config = dict(
    head_dim=96,
    activation='tanh_gelu',
    norm_place='pre',
    norm_eps=1e-05,
    positions='learned',
    attn_scale=0.102,
    lr_mult_qkv=0.7,
    final_lr_fraction=0.1,
    seq_len=256,
    steps=2960,
)
Each number is 128 + 24 x the weight over its row's rms, rounded and kept within 0 to 255. Layers, rows and columns count from 0. Numbers have three digits each. The size before them is the row's rms in percent of the matrix's.

# layer 6 MLP down (transposed), 1152x192, rms 0.0482, rows 272-344, columns 96-191
102:136113111145130099156114098114167155100123145120146104144101129160090096130146117108091103062135104133120112102100165109160101131124138110119145156157154098109140125145126110110147086095144130149147123116106131159109156122156151075124124106166129081106164150118152088156149155115174136153
101:114120145143161091112163175131124133110159118085140127111139063100171127131101123145054122118138148150112118171099102105139115128055150156129118107132152139169134142100125184133137126135131157073158121117152168103125085162146137157150123155111136138140113114134145130110141185111122149124
101:092128118109122125132101160113136131180089140179145122117112124140152129138138096096095127177111129155128110137122121180125123152140116120118173132118163106130084106109178126126110145089145106153162129147129116115183146132151093099119129123131137113116114088147147109154177110126070111153
100:114122150119144121157113152137132149131105127110148103123136174155132116117135121100165115135116160118115144140084126148139124122118077153167123140166135117078114110081131149123176123129143125149127143099120128122125102157126092127105119128127151127176149127094099094144111125118086116145
103:105147123110156158122114132131109137157164116100170095108109146147139110151133118085134152180151165102100145126140116144122115117109142107119156098137122152119128071092112117133123111173106112083152150114132141114145130120179170151128114167149096111128134128141140136154142148126103121125
084:116121135117102099091130115143134117149139133127117096168108120162162120146104167105154171152150128102152134145122099180188104082100082145117138115077136138140138137142119114131133081166132106142176092129142081105130118150097083152124113156153110152130117107119130136112091088126146139109
094:095119121145151088192155092131089119152124142132162142100113137144112173139121142154130140107136153095089121128142112108135113147120122111136095107112141125137125148123179145134163114132047134164165096073117131134168101125144125115185109100152175094157110110134137133099139095117178149131
095:130099132128112131130147099112109134150127134153090099071107119104119101178156126148120136136162144131134123117133129141124096140107143112150121097192126130099123123123129124118118144172094128141170144138159132118118085141130154131120114130140158066161130118145152140122088108116159102136
107:118131131157122116162125117141138146077128165082116114146140127132160118150139123139135153117148126118121123159142077100136143162074137152140122130119105158066169137150133110170111126154191143130122128074134140074119121057121110159096098088094100154142136100110138132117096119122115099130
096:131130139101116086139164142126132173133130115110139148093121154123117100108117134141112187158116125118122119135116108109136118140130114130100144137077087136138126081130153081138095113180134145110143127147111159136119118132094104094128083154131102116137104150126173145128121135143120150095
103:139197093102123128132097124139115106113071091175132129165168102134121136120137108120154080126127154153120124118148128126134122144071152112138115145138140095125126121116146115119142116086126157092130162111139101152161139110141096114112097103132153109110124156139098133099133139129152129090
096:089091124143126143145141157134156119094137161139118163117132099106144106153105133117150122121169177154165136106131126131147091153163128107152123108175145156109136114156154118143150142142089116060129126141126176114140071151146157114149122122150153150106119156137125107164147175145131142135
096:136137116147174113104127092119122168108119155141150150110152147138135150136156141125154122177086071156158152101127141112110162132130107068150140115088114146144106115159070082126064146150115166151127097143113130098158108118131145151135141139103136166121121103147140161145081120120138147123
104:158097095146151152129120109136172104110077123121125096088121124058122137106140142139107100132117103117115079140145098094115137154107154125127130108115135147104097143142141119184115100114105084047150119111148137113125121173108109112111110147133126136145121105110145142115155136096147139132
098:118120130130136116092171117175116140132156075103109129119118128101134094160111117182121114176116084133137079134136129135131142138089133169163144111117075124113145123122119152137110123128104122176118143119146113164133112156130126109127101137094092172108125102136158164155108066128079078116
099:164132098157119138108098100092109095118133137135136141112218185130137140134142135120171120105121130105133156187078167145104118107105125114101104165148103117131094109115118138122125141161145111167123133103113180137144123112127157115119139160098094125113149151118137128098115131137121126124
109:130114115124160168161097142124137138112142119150125141149120063139124131116114133118130146141141124145140173138119108120130105161124076127091155101140096112172128139123121118122112149132118156169134096088133116140147146154088129165132161129158116162160121100122156095165135081143101160106
103:105150114112129107117132165105151097161164184115099069110144133154128112136118124174139099129077120118109113128143153130144154129139131121139150144118129113121155115097112106107119129135119132168123111133133129137157152146169118135123154143106180107125134136118176142089168120112110131131
094:142095173096151175136110143137150140129114129118104102147210096140119143129180106145080161133161138113123161152140142153155107101130113137089130113123089146139098131109137137148166116104144104138119136116197155161137144119158103110145113136100154132161139140125086113139125166123137096070
100:117129163119090142120143160142086086176146143118129161096155147130144128109178141116119103108123114126116100135083133147132134129079156131154058112171159093116113120086144114158127089129150138160134146111155153158120153155115099140158118105150130104094131133112102150131154128147134142085
097:136094170137110170148124141153155118122184154142145107159163128161120135140121132134131129143135138097133113152156154101104192165143136123139110160143109161142103163104100171131121107105112151162108102102130118174173113099141117085122134095125155154058110110096118171163118161110125126133
094:142169123125118146115123113100132120106116099147147117156117102144168096124101120137130128114110153131148153165124138164179148171165100108123124113122138144132133178157169133122095059118136183107122160154109101124143144148124134160080127132088088121113128112134130113126110070082129074143
096:171110081138082080108135142151149097115131125138124129171148136136087096102131100112118142158085146124076127153116116122100127104116138131107088127120138125095131126119135125161125114127136176116170120147163126099134128094160091180152154171162139122099161120129161124137139121165138090148
082:147134154117155137088114127121082140141141120129070151123105139129133128186110070139181154116128123142172118089176115115116127153131110105089137129110128134125081168136130138161129136103091105140149122152179135121144122184139161135124188147123170147145153126119104091134125110106098124155
095:113156149143163134112150140157056187162128156124169109139130139131126108094126114130117099108102101105107134124098131114158154115067144136144116117149152104145113173120111168113133098152127108146134140089127096128107135135103099135113097125086120196118082109170177155117125143123117104116
132:121123164074125164108155143148138112133118107148106083107147144148120118132149164146106139147151150091075168176150148198084109104117129142151134097118123134107143172142119101105173192112135125146136138124176114137148094093113096137116104139123130117161189145129097109150138133110145093129
094:141116110160154106126118152145136132112119167142103125136162108173113161161142110088164111141122143135190118153100138108100142138121125124133111089165155131163083119129133111087122134117120127096084144149150142145102154127096113175132141125089100097113155159145123122145122121110127140111
100:125118142153155133148112147168151155147148141090108105096131112155139113137098126116149142149165124076157152116164122140153130096143105145147138089178118155148124124145116148110142119128107081096153101112136113125146168121109107140098096091138128145140140115082124125141157117104146107108
105:100114134121104116116130117142104150167125128135091097107130119133131106122117119109148138173137136090103106096139153108113156121133068191111149153116127111133114160123143151142121174107103106105134147105139051158094097112098110138096109144132106123111100136155076110131137161126166126147
102:114113111113134141126155113111136097169149135107131059149123104134140109133150090142145123157096146093124116104149148128113118148138158163087099120156133165140134140103161138130105153044184108168121140154172124144166137077138111164160131132109173139148101164130140150142150144132134111123
102:168111100124137107106128149105082107118119124113144127149066111112124111137134138167148107118153134153097146102146094141133129149142146100154109172126150129131153141149105141125086181176142113133094142140166122137158113125126141136164103089081109158156165116121100088143096103141162129159
087:153168174088126132140123067141117141091137154079136118159116109140127132137157139093132126136107097103128123092161151113136108154120147155150127135120146178124130145131101108100084132117160152120115139153152138099139159117144128129135146135124116165111121113112106129115145115162088126143
102:136151147152107109116176161095144152127136144116091131124152147120107122097131097078157126093146110175138145146134136102144133109116118142121206147142136129128111086156141174145149097171145149164147116089159124159131096073116153139130136143164113143113122114155073145093133189117134141105
103:170101128121142154131110138085160093120142165146138153105110146114114107137166130156126121146149140136143097145129179134115135115132111089135134119129158119138103094075159094145147110139141093149134125158097100121114103153103151128147086138113126104137145069109126139178110137113164175109
099:101151134144106119122153125142126143133151100142158125138125109134124145100105157159158167102123122127151141185097133148124098139097150131114136151094199131153137090152156106131147097084092136081125112126177113158131136131099138123127124124101133149146137168117138134124083141143138114186
092:163103122142138124137126177172120119133149104112129165129107148139138123122135128152140117109195090112136147101106149092116148129131130095126143132103149085157125151078147124093151118129082138135127143128141134159077127104146111138127141142150140124100113134121139109107070171099123109074
101:106113175127089121137145156160138119113130140148095105128115101084133103130170094141121160089111142127136152167147148098133111165150131147120171123155205127118129121132121143159093099119122183098138111114113089136089119136114112144133141156111096115091126118097127137172126127114140148121
096:133080149148132156079125124175116119090150121131138140100092123148091133107104122107140144128124133074149130117175142152110147090152120123174112124168141100071126171122171081137124162128139094129130110157139151109188097124179137144098089139123115109105138109071124122148148103112111125165
100:158169125162098097126135142103099120121158098144149098163122140118110126101122126121095151103129129111151116143107146183138105098152121100093110098166140120106118137177173120094121125142099161128123141134124147143120126115153121112090161171124096141115071148174092109150140147151133108117
095:128118131138124142101156135115115111144148158184127152150129118164113167152131130129145167104111095123116067121083138131147138137139097115134161129125105143149167149081108118161101126162111157136143143132071156153121154142132170097099186117144168133160115155155178094146152121124163123154
095:112102099115102128127123125154109110164089133142172112116105106120138087139129120175081139134128108167138166091125128116114126136102146155108177168115140092149134119167129117128139158132170126125145147161138112104139155088077142122097114124189141145143132177148123116159141141139095125130
097:156107115132167057106120159156131097165111127167113111103132114106154094109088098132117143124158113113155131153121148116120155141101122137124146156165127130132115146122112118116137140115143106116125128112133126125128119163121137147101111117176065122101147151102146129144172115088136116189
099:106137141148134140120128164151131152152181141141158170119136103091093119125143136156172129122152101193089191151117115144097104136108125131137107165110095113151129150116118119084165119116149144126097109145165115135140073088165124113137123134119145153108095130153158151139113140107105137137
094:119119117133135129128128187129097115144130124135131105144140145151122110092135169163122154127115154177149140162129095127171112140137109091107128124128091120119194147115091155136127169076116139145139078103118079151199170148111122107128129103101117113138135145124129143134128125132143155126
107:098151136117137133129123125123140136106133115121092168182125116115137154089123086074124145136163062119140137125097114144101126129106104164160146159080090139130075151127132137118121127144162141155174104161164147168134118109141121161168135117128144167110085089133106117134136120114115128097
099:130139116075088097065079137141115135138092124073106157122141143112149114174132135126103125154149153076105135094130115092116142156147108119101124096121155074155136105125133147110150125134117170112140149100178081113123114105151120143081138149138096069110104122085176121176137130114126113072
105:112145152126137131146146104108149138124109121100144169152119110107133116107122095149084173125129128140161088102158167132183107171127096138126143161103131142088148113122170144129081133143126123155118122095084159078137202131130138144199153108142103155143156171112110104110104127108117095109
096:084126144082123103128127132097142119123150128135138101174152114154146105126116101144126122126102140080166099130121125122117110130127145135139115138103134140128130140145135156120154167111105116146148162143141168124132129135138127108134143102094185088158156149132122111158116136165095143124
108:176149141164091116079139124123155152119114132155130138149170097119132079132137118105152131089139121128176130065143124142121095118125126122115098119161117105126119108111095116129095115120169119129133133072133142099161104161136120099138143144132125090080080155078093135130118185117119096163
109:148132111108143129192117120146108140080138093136116140108117157139089127162100150171121110129162176173100101158120135148142110134084115175122118102110147126100105116140108156135139124096152105109118095152102119148157127173157112100149083114197149096123124168102143115122109129150135153098
103:092134162121140065148124150158137132155124107129114161115117112172123136141125145145140155117079156126135142141142161137130153148155134111182098103156115110110108114115117135140152086097114101102090108113121158135131129127183151182119159150114117125160121129095138139119144140125099159107
100:099105142111126123175147151098109128133161111149133130144125126138122144115207171123132120138112134132116151133066103114146178169112150147150082140086115173142118138116129117135087133126112098073126144102116108120110098132129135152097127094147130146115114120148186116159146146167093152143
094:129142112101137132135133137139112102148126158139110087144157123111125135141078110132151103113148150116089093130096119114134103101110133069134120108131143076182098107106131102106128154117138127138158163187108162089137130103124154112112127140132142139135129135163141111141110078135108107077
100:146129124117106147107135156134111104150115131119107078095072068105124139103123092145130136151078164109100128153103116089114137144126104159121129159105127145142133142123144173121097123144118114150087120145123096146156151088133122115102151153141119125146109086143131138094139078107109143094
099:092131127140095108099137141140136131120162146106160145114152115122109147163134111134189157159151140136120106097112143134122154106131140150084141156152116107125153117131144125082135112156173133104113183153168122160096141134110118181157112113156128129148114170105086112119130123138108115131
084:133157151106115099116132141114127167112127142135131133162129147114102074128103156110090114165121159133088146127097133137109120146120137127102136111157085133137140112115154133153121146120173085124114120125176112137167104129115078128172152122141103124136148143084173135132121106073132124137
103:105095106080107130121140121155127118160153126127099131096083131065114126099138137119145123096103150109148140126153152131139144156112142170133097126114125114170120131157111140137107091123080141094125091146131175131165125106138138183138107152168136073111127168093142161143127115092124115076
093:143168155144152139135146141143123116147144155120129131154126103122146110133136147170120126113119075113123130128108207128139142156082103143138095143105125158137149100125163101120136144146088114093109083136131169141172110145120119110132119123134160132153112118139126057160162157132120166117
098:136130143158158113130154086133133097128097128153123147156112169141144097127087130147135153100103163111155138158148089105129107095150132142159104121167104137132159181128148114136128137130093109107122150137097113085174093156142145102166186176139171098141116147173142106112098140154131150139
091:117134131142098131193166095140132127146167108128146144186119078121146144145156090090129103147118117119107106099129143112152181091162111108098135125100128170085124132098164139119113164113143113122104131140106153108146114127095161111108113139119123165095162141170139120087160133130096141117
098:143114115150122176133129106145123120129115133115147133137109160102134131138136129151145114112157113141142136146145103129127140136123109110132149107164168168131162165159092130100147131128111132134147124081176086158067143140170132160101167176133113154123142089105169107130176152132126107145
099:119133159118115130147125091159151110143137164152146122149140200112123118159097108112143133144159125137135141106128149133116098113133106121112109137161116092134151153136140150119141147110128098145159118133067126109174117152092142122155073176115128121141089130162128118139131155129121123129
093:134133095122092084094156125133097141117167097116151136118155141169109145137118097138141109108101141127083073146125119147114140149136152145138123131093129135148092147124154107103110106153125118122108132150133151133129144107136153091103165151095132114130117125148124129152107155143075098117
103:119152134096138125113121126152124137161143116153129134158145136127082151142137209161125139123149130089145177111157121101177130143086138121162137157111129135125153087148105159151125134167171133129146149109163076094113096161111074117143120094135151140165107123113140171171137174110147163162
094:114111140128141129135145102134093168099135163174128124154089139141155109136093136121142149141156150105150077085139124125097109146151149121101127123131138120128154110137109138145107159133140133156170162077157118113122139111109134123149116078123145098121121113113137128146127120091146118124
098:134145161129103123128112135123110141133145157087120191105149161156133085147130133129124174114146140118131084143090105093123119144135110131112135130124070127100123129097096131110102135145162134143134108106094142107122154133130120116156129152144106126109152146146109127097056152131100092109
104:142148134120111133152156118130130083105095146079156134108072132139137109118120099121134121108144154125151128148142134144129153121141153095113102130116131117171138118171083116178095155093111147155106101146118137093159175148170134143108076162125132118115120127103170105128121108168106119130
104:141179132132132135116140132157122134145109180114125128130119162151186121131129128127084076096128146164122139169130105131132176107084114144127077103130125100156165109137155108176122160149120131104138159106130079126138137106131075150168104143134142127136118141148156152155134114105111109132
105:096084152138139112135096115144171148127163110121147118175151118080132101162112111162105166157146142121145116095131158127095103096142154092143154106156100096134158132128129135102107134093136116128099118119158111128103106134142127147151112121121114115159120145110145121132105118158134146157
092:096154105107140181127150140103122159103109137115149124120121104146145135112095140138125071135118132154119143098126172106102142136140153117129118136124127106144118141083136136149158110128148161157129136109143153108120114166134110108196156216086119162099134172112140123130174097151152130131
121:160092148145175142162133103140140091110140143124122153136135112147140136149122113098113164089113099100113134144127141109136130126119114105152119134090120178113105111129176110146189128115091157146132136141175132147171119074115130054119141110112089135108101103170119152117118110160142126117
091:117134110144139142132146150124136102124091108114119132151102121150140135092139131071135138179157128145163155145147093093127166168176144119133118154106158134111149069133121155158152124175088149144158143115146113157135159107105088113167134134105116133128127111111128109137101150136100155151
103:136088177132129131097116129178175106131137145110092098144126136139124149140104178149116116175095112128126139135112112119102151149103161135168133155174118134117143136095125167124114121129102111129091132159117158112136127086132160137107144113100149144136119148163159153151121123127120127133
# layer 6 MLP up, 1152x192, rms 0.0483, rows 273-344, columns 96-191
105:109135134101103148098135135118136150117087106093130116149132162097126129092162109150128119136127128100155150091100150097099125097154108144157122134173158130104156099152138150113114156168135138175167117138122136085143110135074134118086141132175111125124088147140159127150144133142129143139
099:143105102128132126150130115139127126139111089118155174097136147125135084136143130092141161129146101073099099102118126111114134117117108097159159095118144129137139122121150145062106162119121077130140096111139131073138141147113146148124133171155108125111148109101126123109147140153112118074
097:107112147135150152154143126131138124171128118139137162145121086136159124111091120179108131106136124087111146105126107085092106106141141146112118141078126126180139109154133134121136167122127131156125091138109110115126102114134174132091161149121104100180122099155163124128118171134124127104
098:117140124162116114088133146162125093158124126146081142120110161127152105114099110104129114148124134134104147146161152139151131111136149154113163108137105124120109077105123114108121098110085112104111085155126149119122136117144122114138133093137145150097142107168161121138113152125137140144
088:090146112168119166173167118099108148084134129121095135091176144121108135088101103135140114103110127119149115123108081104125133157101168084113109136153095137077126111082133125116139137117131149154122140141110134124128124116105126078114122106095134079103115164126133122162137111138109112129
100:132127119149119127141081161148163118136112107141159134149158181135104115095157103163131108117118104136093158140124139188087138064136111110173105100091133134120103117111104085138129125169143144112098159127112147113130173151128111201111147140120130130089101114146118097140128148143082144134
094:118173163103144154111117175093139110132102118134157152187089132157122164089099118090141106142139129141099191141140132109119093097144124126137151157077099134105139108145117095149139126111166113146117146130103134149135113165127132160120132127159079173126127172149137130115164160143132137098
105:108154101131114162139155150128070131127127150126097178138069115142122132074112163114153157088094089119142120117137163127122132125113118199086122107088135155125160144136125162113145129152133120103141087149122117188116140121155148146121100084133110131106135129145114112148125149104162091151
096:162102119122132140108121156112131135167123176154137133123147119136086130118117115153149112114158170131137059147112123148118136125145151122139125152130146108176129150137111193087151129126128125123139109117106132120145107173137098067079132143123116115139141142132129170106145158111141135123
098:129126138124086180161122180142127141141165122147146143114132088102118110127157115163137156158150154160094115151170169153125129128088133146113126118160113153131134092116099145141110126114127124121135117093124152167097104127111110119127143118136110088150115110124131073113134117083096077152
096:083127086136157132151068076171124151129119121145113123147119125106148122081132164103134115164114129108142141123086106151089111106133118102087158096112114126154094120084129111103144087140157093135123110135119135113114126050121106144114107142139124078119153127119128145134123080129125128127
102:100125146094152117081139095140100126134120113097108072174137116119113143093094124147109170121147139149158115150135109118112127157159130138084114131143096134147130135122078107142122130135102108113183122113120090157135130111113094161117101113114119098082122146095112074149106151129108124186
097:095155075132136161182117102135126112145118131098116069114083100103107121122166156094106147156100106107107098105126146147109092103122127124131081125163092143131100110111167127110136126163118099130085094136127104144144075114091088069155141119123078124143151123178150153095118129111136152096
105:135097146163126171120102128149124130082138110121105129150175096075137140078144160120097130130107106085174101094153091143125177062133123148090119116108127107071105101131134182118163137110098104141127127150113159064164133119111112097136151122133112096130115123171125133161134108121133126158
100:127113141116137150110068156135127154156135101105114111154093139150103146117108098116106133111161119142166134153167122135118101160139127140172102116134105151158126120137123103090151074131119132120074090087107157144116128146101136079147123139119109094113116113124147153083105152082105157106
102:101092092132120141110117135096100130156118178125157152138138094128142172118083116174105111121135149103135133154113087126147143134129179102112102144119080113119152116123123121140112150111118108150173101153127149101128135096114127150117116143091131076163138172113144109132097113133082100095
102:098162115119124081096105110125132054142125143121162121062111112100128109125123162126154110124102138154146077093131105185126119123141123153137153103111148109158107126125145157139091140107119139124120109127131117138122126089134128158150124140187131144112079134123117117104171083113168116152
093:088130134139139159140139127144153096113177119163137136132154142158139152101133078106086147112125116122126122108150160102113139083090164149164107087140123141140081109122150123110101132098135158132145145121050071124139144113074093140125146164116093101133143141116127142140092115080151095133
104:133136149121181154100129066124129097159127093156169132120150132100139129144135150159105110132118118115118140122081085130157142140111102120120119136090131137114146133100124121112149098124111116098103137136120143099144165112095099109143147090143096166126104116102074125129146081170147096114
099:129148097112153131143128106105106168152079102127149130147102145078135117148091188145113123091116117167134104111113128066137139127078128160105164073164142125135137123099136112073118103106166082099096115122106122094119125144118114126075152159130089083151154170110127126121132117183142162156
102:092137107106110097112112128139146118125096106149159093141111168154100123147121150126129119122096122145118113163073118114138106117116141076134181146096171173112081157106098142138131144117121136123153122092134095142160096122101125085089125127101111115085099130108100133165134147159131171104
101:143129138133101130114101115125085103118124079087121119139111155158096111166131106137161149100125105091091196100140100141071110145140154099125136091118170120120104145109117131113115114100102109144130155160153132100123095143107151139193125134120069099124138164131164095090123120090135131124
109:112129117114121100148122111116118133117152122139103078127143095105071113095141126106085136123097112158130099113090122132087164098155098113114131123124132077121144099113092109054105088154125129126093066122083139088147118136139123122092102144101139131113129115151145095127103149167161142108
091:117110123108097116136133129127156091118126077135111155126112109155067137142127142170115172130190144138118094147184121148124089129142105118119133122127121156115150077108143122137134105130116118082124122146119149135128112089140135143152112119121125093146157125118106114118152169160094142117
115:152130152114115153123161148130122151171092141160103095097081155129112142139137167123127120133138135132091161134110150136135134127105148137124137134114118084117181131135124130080134132092155173176136177072124129122103121100134150142138108150143148121170172121110104106104139114113111092109
099:153109098157117106113140151174146125128107108132127132147168164133098120146087089111079130122134139117138162127123130142099191122119114106111164136116145166160114108131108150097145119099111132130091136134137123097113123101096120172163116095132090117149147131117164139097125127115108112100
110:132136146122113118160152114118141139130120153129120155138076095178143117114113171129112067123140106154120125068153123109111130126147143137125107153177120151158127135138167122149113124106123107157140083083130178125159092148120151128146106138114108141120130135154159131137190080160107177152
102:132146125103091137120127119159112134118124065152081154129087171104124075081160144098165158101132126113158167110100090145149136134129153135138151141143104128107166117141108114091147131116124140159115182109108113157098125117160134163144102112101075133116090148107148155131104121115122153123
101:102081160114150158136076128139122140108170129098132128146169111127149151161135134106171130118146159154135148124129200174134123125103145153079122158126108095144124133123112150150103146101130145101105111165143104089125124159117127166136106121128128147107119126113149106115181143132134150109
096:113162168132165146117128126119138147139107092078132083114103115127125123103134122121135128132128157167121102088109102118141123101138115115121122154115092133139116156098135115132157122128113158084164176177102134124069156121130118150123110112121151073142110140143150104138096147174151054119
092:120117117167109118133150198115141144150148151161104126140126180142129154143149162122091118160182140143115095089156134101115114118153152116092098165124124120159108111131147169132171092139127132102115102108087086128141092127104132113171121118155175130093136123157124120134114129113158157104
097:137164119124130158115178083144125131131120122143137084104157099103124088166147144164130115092173114130126117101130122129115132139129148143144150130138126160150154168105121121137107137108087101118103118101143137101169135129103173141115163131141166125137080150113099129134194118126125106135
103:111145140155108174105129144100166103117116140106121154094110104145094109153156128144122098167169106157135104121140125083112145069100147103113133149137085159113053111142154117129117081121111088100159178139132107091117118065120127159122130133143129119127116132094128113151122128158094161084
099:181103113156167115080118110124142137086150158153123117127157152152135067169126128136139140131145128095134144111172115138142143113109068119146153135118121121125108146123166128146141112114090123143096139143128159100120110145135156130184119116137115125153120149153123110164124115152145123130
097:152155157093149122143113132115172132115069101114114096135093147138117084156121084128098186129137124122115126112142141126158116136151143149091113158100096131081101117185135146095098137140157131102161142141099094101109130137103079101117171146167111114114085120125156150160109130126140130136
098:162169102147127127109135134175127134108120116118175147103164100111115110131122125137160144093117110158162130086155136123107138119133133149113178167135164157113128100137151125133124173125105134157119131110157147131132153084131115119118168146112135115195094123128109145125131100148104172156
102:154132151143119117111100139110096135152138113150102145099148090103139116150156105140147113132141145117122146132103111119115124160175184145110104152095115136134170093114179122140135149134165144128104120110140128112114121121106074094145131111090150149128126136091147110116167089167160088124
097:138124132192171142145132140121109149144117116128135133135125123073121124059085117136117134158109148150124101135136102118121106111165075134152122135119149112167149109091148155137154146149143125135107084128125108167138154167134134097088155131124065083100145145130137122099141114114115130116
101:182159132112117133145151165112124114124122130109067114132088095150139138143143087142162148121102116125185120156169131114123139139151142167155122204105127147142108086108086126134129137115131174164098089120118122103144123100158107132062110102101132119104157111120121112150145120106133099148
097:116173121118149172165138116087147125133162097166125161145108148100059149105147155102127180122190119120152165119111167174102173122105122130161121132138156157146159177118123115125121179139150117121135123106121135146093124135118160113114094097089110130149132145094144137136144132153167160135
095:103135133125130124119134152113116134136153144117159108085130150150155151139104109115112107153111164107179124155164155114156122106137113154112113096128155130096123119122124067104153132128144120129126155185128064120134150123140113150170132137109111146164147114097116112091108084179104074154
103:097108135117151119101156143127114104098051144121109124149119159166166159083088182122128124126154101150118161101123134138136151109141117127091091096122099128168077102149133113152115129134115136143156167151135137105131136142173110144148093147129127137095129129136131114117125126124113099138
098:172118113141129135126111097135108134118141135143107117149140166097161113138148122085134108088171118137121125101187146144083094084136162123164124156096139133116110123116140149127109134153133071142108114123150140089078166141141153106120115138128089122100100112129088117121111118093123146134
101:141145121144134127131123141114112153164117125150117160144096152105141122136108135121144068123075111121108133098100091123109083143115106152127105134103091140123158111124108154090117107136098151149120124137124157149107130097127113152088146117125153111145122093124130146067120104132152098155
097:105119142102096161153104128187106132131121153128068133107160128101128123085149072128145121098082112132121133129124140141143114121104104138140142122168118142104133094163147131119157144108165142105137118132121104112161146123135132090127145119129147096132167141144141096086117145159148104106
096:125139129098134117141148110129133131088087124161133127129117107088084112144100114157140164079124081136150140123156159169129138122140120153153135107139118133103157139127148149120107108154181101135178145087179112142091116106112162123159129123132112124128119137125141109117155143122091130140
100:158106109113153125138146110181100159139145140140166108161150138105092111090136121127140116108131101135142144110095098130133105129145141126084136127081115093106109086140170143096161113140123102167174142130102143107093158137103120144114131098084112141139149149107144132152146114118099123113
102:115115117161170122146099118117108141088104088108141117111126152143105139166116167096107129148135108101139109154102131102079147158125152117157161091071104093136154162189129091098142138118120140129126145108122132200076112142131116112152120129083119134148109116124118132132132161162124132122
106:140100124143113093130144115100107157139125143179123138162122117097124102129148119078113100126108112127107129142147108147148113083120129171112111128086149084150186132097176160152106134108132153131143125122094125081129104144095106110168119105114145117152159116172120121121133087132147131107
107:126102138117121135105146081071111126125137151140124076104112149089171120134132125141134094113109132140117086087087203125129138142117106143113119139112108068134166103154140153132107165111152123142140132111136151099159137110123107123131105162154139144110114167149119116098108128144142112138
102:091120112140153082150180133126167087133134160141122134133128144116119158132186113131100096123191114118136115155096154128168119109142145107114139172103142111181120118121115142085136107137156135117106127148113100135141099117121119145141124146131113126084080128160102089113133124140158097137
096:099104108171102120118125122145126171087176109146122111118126129123134125107130123156135143159119124103148111101149132116090197121100173121136110102145150127145127135137133096153106153093177134148133092181090146100111134128107123152135125119145157113117139117059183134125140157081113132156
100:113129119124071117081154144083073083148129144123152103113126133112120157098166139116102111128158093082113086161133102165142150149103127153124092119115171133181112133144140118114144108124122142121133149105150123111105105112143111121161154130087125125129115134139126122133149120141131124128
096:134187149161123147139104095105143117141108097117138123105122146156111113138122177109096136143129132129127152124103109141114147147153124151115161120113117129116161139150113140119123147165098126111132146167094117119114130109164136101148164093178104124146070112120180114118133105134141114102
090:120138144133154126131155127142080134138146117139134133141126130132127166105135149088143167100095151144095110067111105107138144069121095099113142132116141138100167094103097074136135167154104144136133108143086111151113180116124107135096141123118124134110085136163133124110088138167092102126
104:156133071165124087179130133091135091100144117082128158106135118158145107155122155144134104133150153108128109132144169103164078133122145166120084137109117104141117143094173131119126131099157136150110132124082115144104104130151138135123120141163130116135118184138181161128105172122119124131
098:129151131080138103167162128126089133103149112123154149131126136179131117133065118122106133172131158143125152126137101111100155114130125161150136110159127109151127088139098128115095126112150101125141164098139070132087162156148135141147151127054085107116106152121143152128148095149094153147
106:117130136111147162152107117130136136133117107089135140145162113150142126162127146100147111104117150154079142092159119117134110127093057108141161192116133079119133125114127121100135111118138162143083183070085115131118103124145099102152115142114123132134126157092164139112107110112113113093
089:211148098108159163126095133111130105115099112158096145111102168145118140130095168166096135114158096123130121139083149142137119132086158137116131153133107122128154115137114143150155133106139141160140136133099096144185144135185084138143110120136111080143083186155120105146137143141114109134
100:111184134111133131116104120096143088119132122107114137120144125130115159068113106143140113152159117117101108102143125095110126073149107121105064126116147120145145155111106132151154120110131166125167140093119128118122091132095125163144080138157114095104093141075131145116148143118114102167
100:134123126146123097139131124076098082150148135143122096141107127124160121145153111119106097145103098092183143102163168095113123099147138129138148099107148129163151072076098174135143131124151115131126140128145078114123087076161138108072186107119123152143112136186148138113074118111116116154
102:128160124116111124103099128168117139125122108126139127130205096055135133091139113065128143136142138147118121121123114127147131097110135166133128116135133092102136159154152111151092147100098093153178170136125146129158144173102131132106122172075109072137129180108136139120150128134089126136
107:112147123122107134118081102079108127127137128133111153081138128122118142091171139092117122126113135084097150160081164110143149152139160143138139164130120093115124120105115150077108114123149083127129094132116091115129132148105147121153125161118112152108120107132116127160164077110146111132
098:110170141090131131179127147104199135146106101119131161105114144110166164159177150111119131111138111141121130156127097103124137064131124133124114125107096113101154130084116106167116123173117154124156057156129156142155130146104139136124167129141128122126160148116144128085098103117134141170
105:090118089159114195151115132126111110156147098135175159130122156071119102107105136102135108146121113142177141139158158093129146141105158148080137102118130140110126116137098110142147138147099112136152129124145116137098152139144125147133122144088094109128105127108123149151140123146180106144
102:077129143133127115132130099129154109107068117135111141112101151134161123105123161141138096174110121125102092106124090101121098109099162167112119154099156158139119172081138149122140153104105110103108137113107100129133159089142135136118128109113117114143117113148089107108123132146099154144
101:120163128134088133135117096105133109111117139105099129112128135181088133122114116130163180069107133124136119119136078146102073102088105113106083114145131134146109106170139129158135135119157094156131134091117130127134114144130151103104093099133156076147135099132131109136160151105136108114
099:073114116123130122098156133107128129132074153114113111143161142138120116144089101162129156114082095157157124100165151145174096107115116131139109168129159137131130173107116143144137166145124115115144170130134113140114168154122094126144093138104122135106117137172137103129115180110163108139
094:095133111115157094152163114144102130171105144112184115147094138139153082110135153147100130110118134096103143117149168123162155093109107127121124060123107102112105156126169120142117065141106126109108145122114144100091121085132112123136108075097123160080135162136164097087119130108134114137
100:094072169177140139142108132133104140149160132098113115113079173134130135141108130122097120157109118135126065099120112083151129134102152128116094130082120199074138121139129164165169159102119122119135146121143183138160155131093158135139118118103104145143148132124146101094076124119123107134
090:108142140157130129110088147139113124134132123094095134092156123143108102124102107097113116133150117177055120150168112161127086113070140092128135126129091099119078104130130119079131143074101116151143110119148118075119075161125144151153144074087113099139125106150114129134140094129132190064
105:148132084132107117166119114104140147151133140156163108155181121068154114119138122123150135141109121170126131153109104091132114119119132099133152140124116124134145159094067114167151126175175102139083134132139095132134119156158128172128122094118162148087180130124164110109120187117121123163